Part of a small language model's weights: 2.27M parameters, 7374 steps.
Each number is 128 + 32 x the weight over its row's rms, rounded and kept within 0 to 255. Layers, rows and columns count from 0. Numbers have three digits each. The size before them is the row's rms in percent of the matrix's.

# down: layer 5 MLP down (transposed), 256x96, rms 0.104, rows 196-235, columns 0-47
# gate: layer 5 MLP gate, 256x96, rms 0.117, rows 197-236, columns 0-47
# up: layer 5 MLP up, 256x96, rms 0.108, rows 197-236, columns 0-47
down196 095:082153137145095142098152140126111145191139118169079122215179114128157120163098091086127139118124108095112186143092146096147137085148102140154113
gate197 114:092153085132170149066124074126091049123141080171154074119178130140141116141140110112181120073110114104086157133102145131124123133129148107160134
up197 114:136166106141175123057139102099058127156107132115119103133106078069157131124143090095151165137101118107116120139099187148101053164101197095103194
down197 112:105158234128076171173105143160148129112118152196107133153116193148084104128132122121093075152160087093127117143146117124149157093140124155094160
gate198 087:122129171124130164087127129137042106132126131141179121111117128092122095101143085099092145116070158158155068158128155169151180124080200124139125
up198 091:157137100079154112115080130158121155142150067154156094112107050158078155124108166075133198145116171116145153144112163065144157100107106068091161
down198 087:091101157130081120161128165126160145163150157153128102189145191176117134104154128131106166101145089092179173124107191125109106075136139156166141
gate199 104:205161114088112120117081147119154127140115178075152161135088171122182124116190152141132145140109140129144100116130130126096171112079122167130116
up199 099:128140075154108111113100166156145156133104196116077097115182111184086127149103125066128134115164142151153114165092068146156122146126106107167147
down199 100:188116114108090118097181112118103145153125107129131102086121151119131115130121157135061107157082099140139194064168111164065157112133121186132114
gate200 081:130077168155139136149094166201113136159145129081131164138163085141181122106153082165129172075118110087081111181170117180110155134130182158117096
up200 079:134135113139088045140145058098110153090132192059153049130129142168131138071103152093089155133143146143081103138091106161080141079148125125138144
down200 081:111116126139109094088138123102105165084121194145160168155105106101098134138117126107142072096116177112165146158128134130133181107105156153103076
gate201 097:174142154157098132119122133191184082153165105105123131116109065064172109130141125197145102170124056141084184138149136112094164148115133121142063
up201 102:109056099098111060104077100121115159105114182144112156095196161135056144147116110124137134110126102068117168150105094136148104121153171185115124
down201 100:113154150136102129148097109106086173129128179136157155103150079165035161170104097135096154136087104104187204115147153147129127116121174172158088
gate202 091:154093157107142154123112165145138123151072157120177110091062093097168146117174119140171126150153152115134100104177129133209129175132131170141174
up202 090:165134136128140186084169136127084115139153162157135118095075138073123100154138154158126159094091168112126152143071157150137154114096163131144192
down202 089:154165134107152070086193114122089139100179113138146184122105134148084116171155166114080088160085089089154165110039133132089151120122166145120116
gate203 110:194083111111178093103127124094097128078116164134154080105093144167066130125143096108127154125141114150051127119150128074128141163087117159191153
up203 110:100120104122169107110149063140119127145185168123160116097193203144105126127160088133135145148108159095082053180147109159060191159063150092131117
down203 109:095139136126131126141134147108178135121160140162150118070189157150145181087129064132167101148064167106180078165151157152111166150107151101122080
gate204 088:208108107173100124131145133126130124077086132115151083109184116134149155143162165140132118162178130099158128101184043109121124102124108158163164
up204 090:173182138208120149195168135140095131147150157116133119131158154136190172113191164123121121094168061135116156083162119099154105104148106096180087
down204 089:112123159111134170150077128097132126167097135149107137135137126117184147110098188183175151164182114230102122138105115138154122084173077091141058
gate205 106:087132064128154126165077152090115149071152101121160143151105161129161122156155113114200074127086120109122036107194046126122132192104072076097118
up205 110:127131156102093151111108102110147135088162116179168064163116115135101075165142140141173085112148122090084109094170170125115115113123120100118122
down205 110:120111122130074130107107151053105119141156128134130097129044130199162157146093108099142058134141130133089145110123108127108155167164144161130124
gate206 118:115113103084118182123099194108164107116099177143097131064124157136114140099112114135080177130076109153182138084112124102187127132082173144128105
up206 118:131130104129150143144104135137145076061129154177151167074197088108102120161165136132133118150156161144128059152134136079165137192094057124114162
down206 112:067139110111119085117083134097162118124150186120133130082187186071156156167106142110132144129130103149058093119133098107132150126075087131147131
gate207 088:132087118138122103099138137107094143161174156071157153113176178117110136063134071111156124149165193152162090111130108130180111106110136128099144
up207 090:128105110174096078158118132099059080107134186094174130080169164141145099045202126156088123126125101123135119119130080130109111173130105138165116
down207 095:217138165146135084200080134101156133112099164090137137096114154138188087135099052180136146128197098102152125082186147128100172141119122163125165
gate208 106:096131110082133131160171167103115154118125104148158115142088126137081069127156067082149159141090099109157113124092157122173157189150096129165131
up208 103:115115149144096143094171114137103179087157121102068153156146115131117070142073081129098072111103145102130086110127082132117159115125216056185131
down208 103:153065121144127121115069074159085101072058146147111107162110087129157159076155198123116106116120133140143124176124145111150153161111155152090066
gate209 091:154149177139181099089111089156172093159136123165154166160108108151140149143145138195144140151077116093136129134205167075102130180143073159100125
up209 090:112160144127106149099167132140143141078195114128101098130112139135164081116131124124072133170070119080118145153102196075107135123147172047171165
down209 091:145106133121134124105147129151106169117092098174128117119113191115159131139100129147123140123140161080196127058140136117142114195164119100103157
gate210 113:119092143080147105105121112112084090104120133103088046121104154109113149152087155131137106118121094133147107056119078138100143130150114117172126
up210 110:084151165089147135108083130156137132120152158158138076131070138123086179102099121109124117170125148155110167078143174143151160081078106180140109
down210 110:128089090164122092126112113125147154118088187147056131122177118121124150135160115151144120124124111065142084180129171143087102135137131067029126
gate211 069:169071102105096112136140176135179105175086137077140113073130077168101123112135170100109125128097137181146168138103153116139160144091080102108141
up211 072:136175095157145137100116078166165137125195114147170172151113123140132177103075156162101169040135128158099117084088102119151141112145139151152154
down211 082:110122121149120105122152157132131138126098068128106098122028179155206132141140157123115145121160133138133000134116170120125113121107091145104117
gate212 110:144124085132115125120195157115126133111163125179106073130111125156124101146149086109131152125112106152099062115122104101141113183127148141169202
up212 107:121159132166124149155074131146100121173119120091087095090160110137164075166113125148159104101112174132186152087135123143169105169115098109118119
down212 108:140132131164156126119078111116121132113153157109161122104169224147140113066168085095123152115120097102124044120093154111130091130094109088123150
gate213 105:134118178082078141132044116121107085193115134115090123129047146113060108098093126079068110116145131099128154129074158121139132164159151154146120
up213 104:130179171155111127112106097156128135094140150115138187103146166102122172153129112114156155084074143105138116066111109133107138160138144151041117
down213 104:145116109160146116120162178103130098160162226129146112157172080118114145140183162144112099133120126120080145157134133109149073091071129103126125
gate214 097:105144140109066070102132124163127184120126116112076117144144163073113109081130050108172110152156118131209130113116122137143132097119141116096188
up214 099:128104084136183083102136195112103136131150125135084135165121121190117160123030112166128139127162081112175137097129166124127136135145174166131087
down214 100:145145181128118155138178148087120114140177175145132200155171135118123180096149126062132170110123149173163147068154167114134119132173127137093122
gate215 097:120130095094173126129108147126145175152122090097113105160119145142160152107086137093148114083160133071091174087102161176134161136111097075132090
up215 101:127082153155100129147131089083083181140174155121171152114079108112085162173166135133161083168113085146149117202090125094057096167158165103093158
down215 102:148109132087146112155116120081145047092145155086078127164113178129093149117126052135128138133045136181091143140124135068120174149156124132139157
gate216 098:159180140127173205159093124106141147155113157137175144141192117167134130121164144139118163176138101175127105105163106097136126160138120113089128
up216 099:110124165100100134131140094118160117139118119108130079135129066144070145131136142160117162166071166160149134183147112072110159138123140109122142
down216 101:088144125178114063124133102080179121134099147118104143180144107149147168130123143158135130113116173129131100114114194128129116117086171134063115
gate217 108:155112111163110143095109167101106093187132109146122091115093078123113095096129121159190139108109080129142161154092162133122092164157162144159089
up217 107:108176181064123132086110145121133150187120151154132087125095105088117105133096072102145144121139142127107126120129112149093063141107120096115116
down217 106:089129133117035104166124176152083142186163160166201143081202122126153146131164119126134122114178148124119141164102142125137126113107171126134169
gate218 104:136157158149144117083060149169117105120164149132159099172073126187170149117178130177162100119100060119076134125168164110118179177119136110142149
up218 100:155155098161117071113136148123115169107184134134076132132159167101114122099071128120154112150134093122149115085133098152124155078135132098123095
down218 101:094156125154135111102114093089177111169219161132145134148193124104108156112142141109112136157140142132169131156143170143145087183092111180101106
gate219 088:092130096125087166119119177134139153121125110127142144133119175151069194118132130182181129149122161174125134104145193120125143107066105094138154
up219 086:115157118044140103126175119126150107129086120089116105093125134098102190143084131054173116121141198142166129119094123061135106079117118148128077
down219 090:152072136149128142115136097139137146121100122133148111096077121153092094094172123171113116100122159092125096170168114161111206192150132076137102
gate220 100:112109127158126111133121082193081156133192089129130172147161164143142131076166092112113149093109150138111132151130151101112097108144125135165201
up220 100:167150151108138143183102081153091146101149096100161115072090132217129144142142165151114082128108142131158142090120097088167073146091084133148120
down220 101:115106133155087087115101145072149112074170110119114120142180168075168112108145129115042176095116176077106086088154140106128148161118149117057044
gate221 104:137116087160090167119131118157139081168163086128097073130157142107113131078164135137175094073134033089104128138169141169096122114102163091185121
up221 104:110067089163153127110094157143151136123111124173142140185117115155104068162120114095167127123162167188107087120168228131132151115118107091079147
down221 108:099186109137139121165158113120132091143129090195094130087155116166177152164137130072195142155175116183124210113122098187186099093133169099131147
gate222 096:112137150103135083195142159156171114126132143144094159159124091145140131137137115133195141168091071143133127142082084113158094167158065162098123
up222 100:136119181125108165197137084170148118182189175070152155135125122143120104124085144124146117123176153115092098094132073184127144150156111146046103
down222 100:157129139088103149199180084111148139150164115127112096130173089117106140151109198139140121120171161163096090145073156155133078122165110153124095
gate223 081:133083120155104154106165088146118121149113146141107104097110114166089133116208135153172122138149128127164147145115060120124117132123133118082063
up223 077:173133141154157100138200127064084111081143134070138079077109129122089154099147168098097100136134147129122162102058103133137123056098118145148215
down223 081:145178116174170143119105154115135095134128082097150100160086113159074100162113096124173066139145205163164191126163155145165058084142089160118151
gate224 092:176079153133173142121162147119124082126111082073135083115135129107123137065140151135117129057097087108103150131135098117152154143156120032201105
up224 093:109082100150174083164172100078118104076069181097131129150171145109093152149109167151152161120160126121173111179098061109162141108117109097186172
down224 093:127081132117109140119088119132157160114138170184147084140122113115114122123121076092104163118134121160126117127097114120123123106104135123194167
gate225 089:155137157089106143168123144213128107110120066133115157129097141180094128096135054135178125130148144159132169106069106085194146103152160135133113
up225 095:163060111101150156087185121101079124143100090117128142181132126117078082148137115151135107179122130146127108127121146149161136147162209163151162
down225 098:165131094127119046110138144154115120063083040111111132122151089165148124115148129152162106116122091144146147120084091077086133143128160172075073
gate226 078:118147100135093135157088077183101155138098158119144135178147101106166102094122180196196115136146092095101093147117150125180137154110112072178171
up226 082:112130137099137116129136094163105161069143068131117172091139172162087111191142154161097149177081160151103109163177190164149164134087204137177169
down226 084:116187098144168103131120176093156165099107029099110176139077153137106111123145099081134159124105177113112187074157174110119105137049112137067143
gate227 096:124154134127166140126149201134126117074195122160102111141108102183095116155105051077129134074106105117167138111148104153129122125161139117142076
up227 094:134113113167120087175102140171093154136196049135114130127105059134093064125116166182121107109121161125089163128168129112096171124120186098125062
down227 094:104083104173138078166197114095121116123093151232124144103133128129152121137089139148117113100159124185100061151136110156154121143122140146123120
gate228 104:159181174074160166157106138169133149152120153164076164128110119134116129100151123138158091130070132118172141160163119133123155141090138095107156
up228 108:099182140139137096164126084127099088139127175082126141142165081129094166139156145084105080119142169142132140101095070186056121067132134173170179
down228 108:129138099188124113114155131140103147121116040167151180116118132109106106180113053154074107104163195088086127128135131141110100114150121182135107
gate229 108:132120079074111121111179172162161106161173143135115098185127042088130136083108113094113156113114183078143124155094084131117127123097108154170121
up229 101:177134145074158091113158154091102094132173118144139159120104146094063100109097137110106135146107169167060099122191166094101126097194080100100134
down229 101:137146077152131087107126124147093178104124127177135131124172112146145036125060105074132133173128168088152139186131132152081076120155115114130076
gate230 107:116150139158132120128065150120109133150143156163134132123133130138160163104143126101143196143084170107165145146081075122111188135150096152114125
up230 113:092112117127153129141090164143129077176150169154139222174156156090168124124123134138172172122153050208133151140097133110093121141132172100146130
down230 109:143109111107138159127145100098135140112113078134203110141150075120087128056113152139161072129102129079101094122147131162080105131105119126160145
gate231 122:217152096118096112151159139091118075166138115065142120106133088153113162125082100116098115156121137143129097068115114146126135116114140151157062
up231 120:106133161122167174149124142110161123126053122148141103123121088113137021107208124149069162120104159091107145121168180121134130165133106082136143
down231 116:107112142093196123183129091097138083115103084095133150099134097085081108139173108115138139132168101121146170114125112123164072116083148156122107
gate232 090:135037136103149148156102193204150108123112138152188167127123145130117100116142158137150130157094140132175160136131126118121198157118103173116122
up232 092:116112097126186164121118102136152155078105111189114135125123096133132133151170177129152139127075171137114126121148102171085148178078138105186124
down232 090:108073112150210118161102116152163080132174118087105117155139114158123161112163107085104139122074134164081152151074127086111122041111129144101174
gate233 099:110087134167094123070110173111082115139141120153116133092094154098093106136051094109204140093153114187138112133128175135144126150155147112122119
up233 100:096153088188123107148132103086091154104106186115098081130055162160177130143134142160138102116147145089123152134186089184203143150139098141115124
down233 103:158119120110135178122139121146131125109139110089179096165107170177118100110167107163110120052177157112121094075124121087169137165196146109102162
gate234 103:125094098133084101152158141136099144144161178113124142128127095111211148134139114099110110132150186146164129083156107133104139128193115110147125
up234 101:102132091170112105187143178081132164063076162132154079137214140128154108090133089112143145110107154186176140081120163157144106114178090126113156
down234 098:123161116108112125148137152138129157206131053102101173061171088143136112118124080119122142085169095157077137145124159137126099117155106147109134
gate235 098:150120140115148160137068187219134118149123118115173130137138057156115153112143124132102152085084101136107120168144152176136168196112104099130082
up235 100:144128169088101079105142104091092175121179152143115161135102077189143142072167164071066126101139123055054110158112112135103121105173127134135137
down235 100:134072166124070132102128126087104209114093116148182161102152099095114148062074077141129112117103163115103072102093059157098160137165157120110107
gate236 087:186137126115153133094109098156178144109143137187160141167092094123101105121188080202103176180039077149175159080091130132108104120135114129155151
up236 084:111117148114134197148085089133121111148102079107108137149090085178121127153127137086072103107114131120140107101160156171130136138117127081126073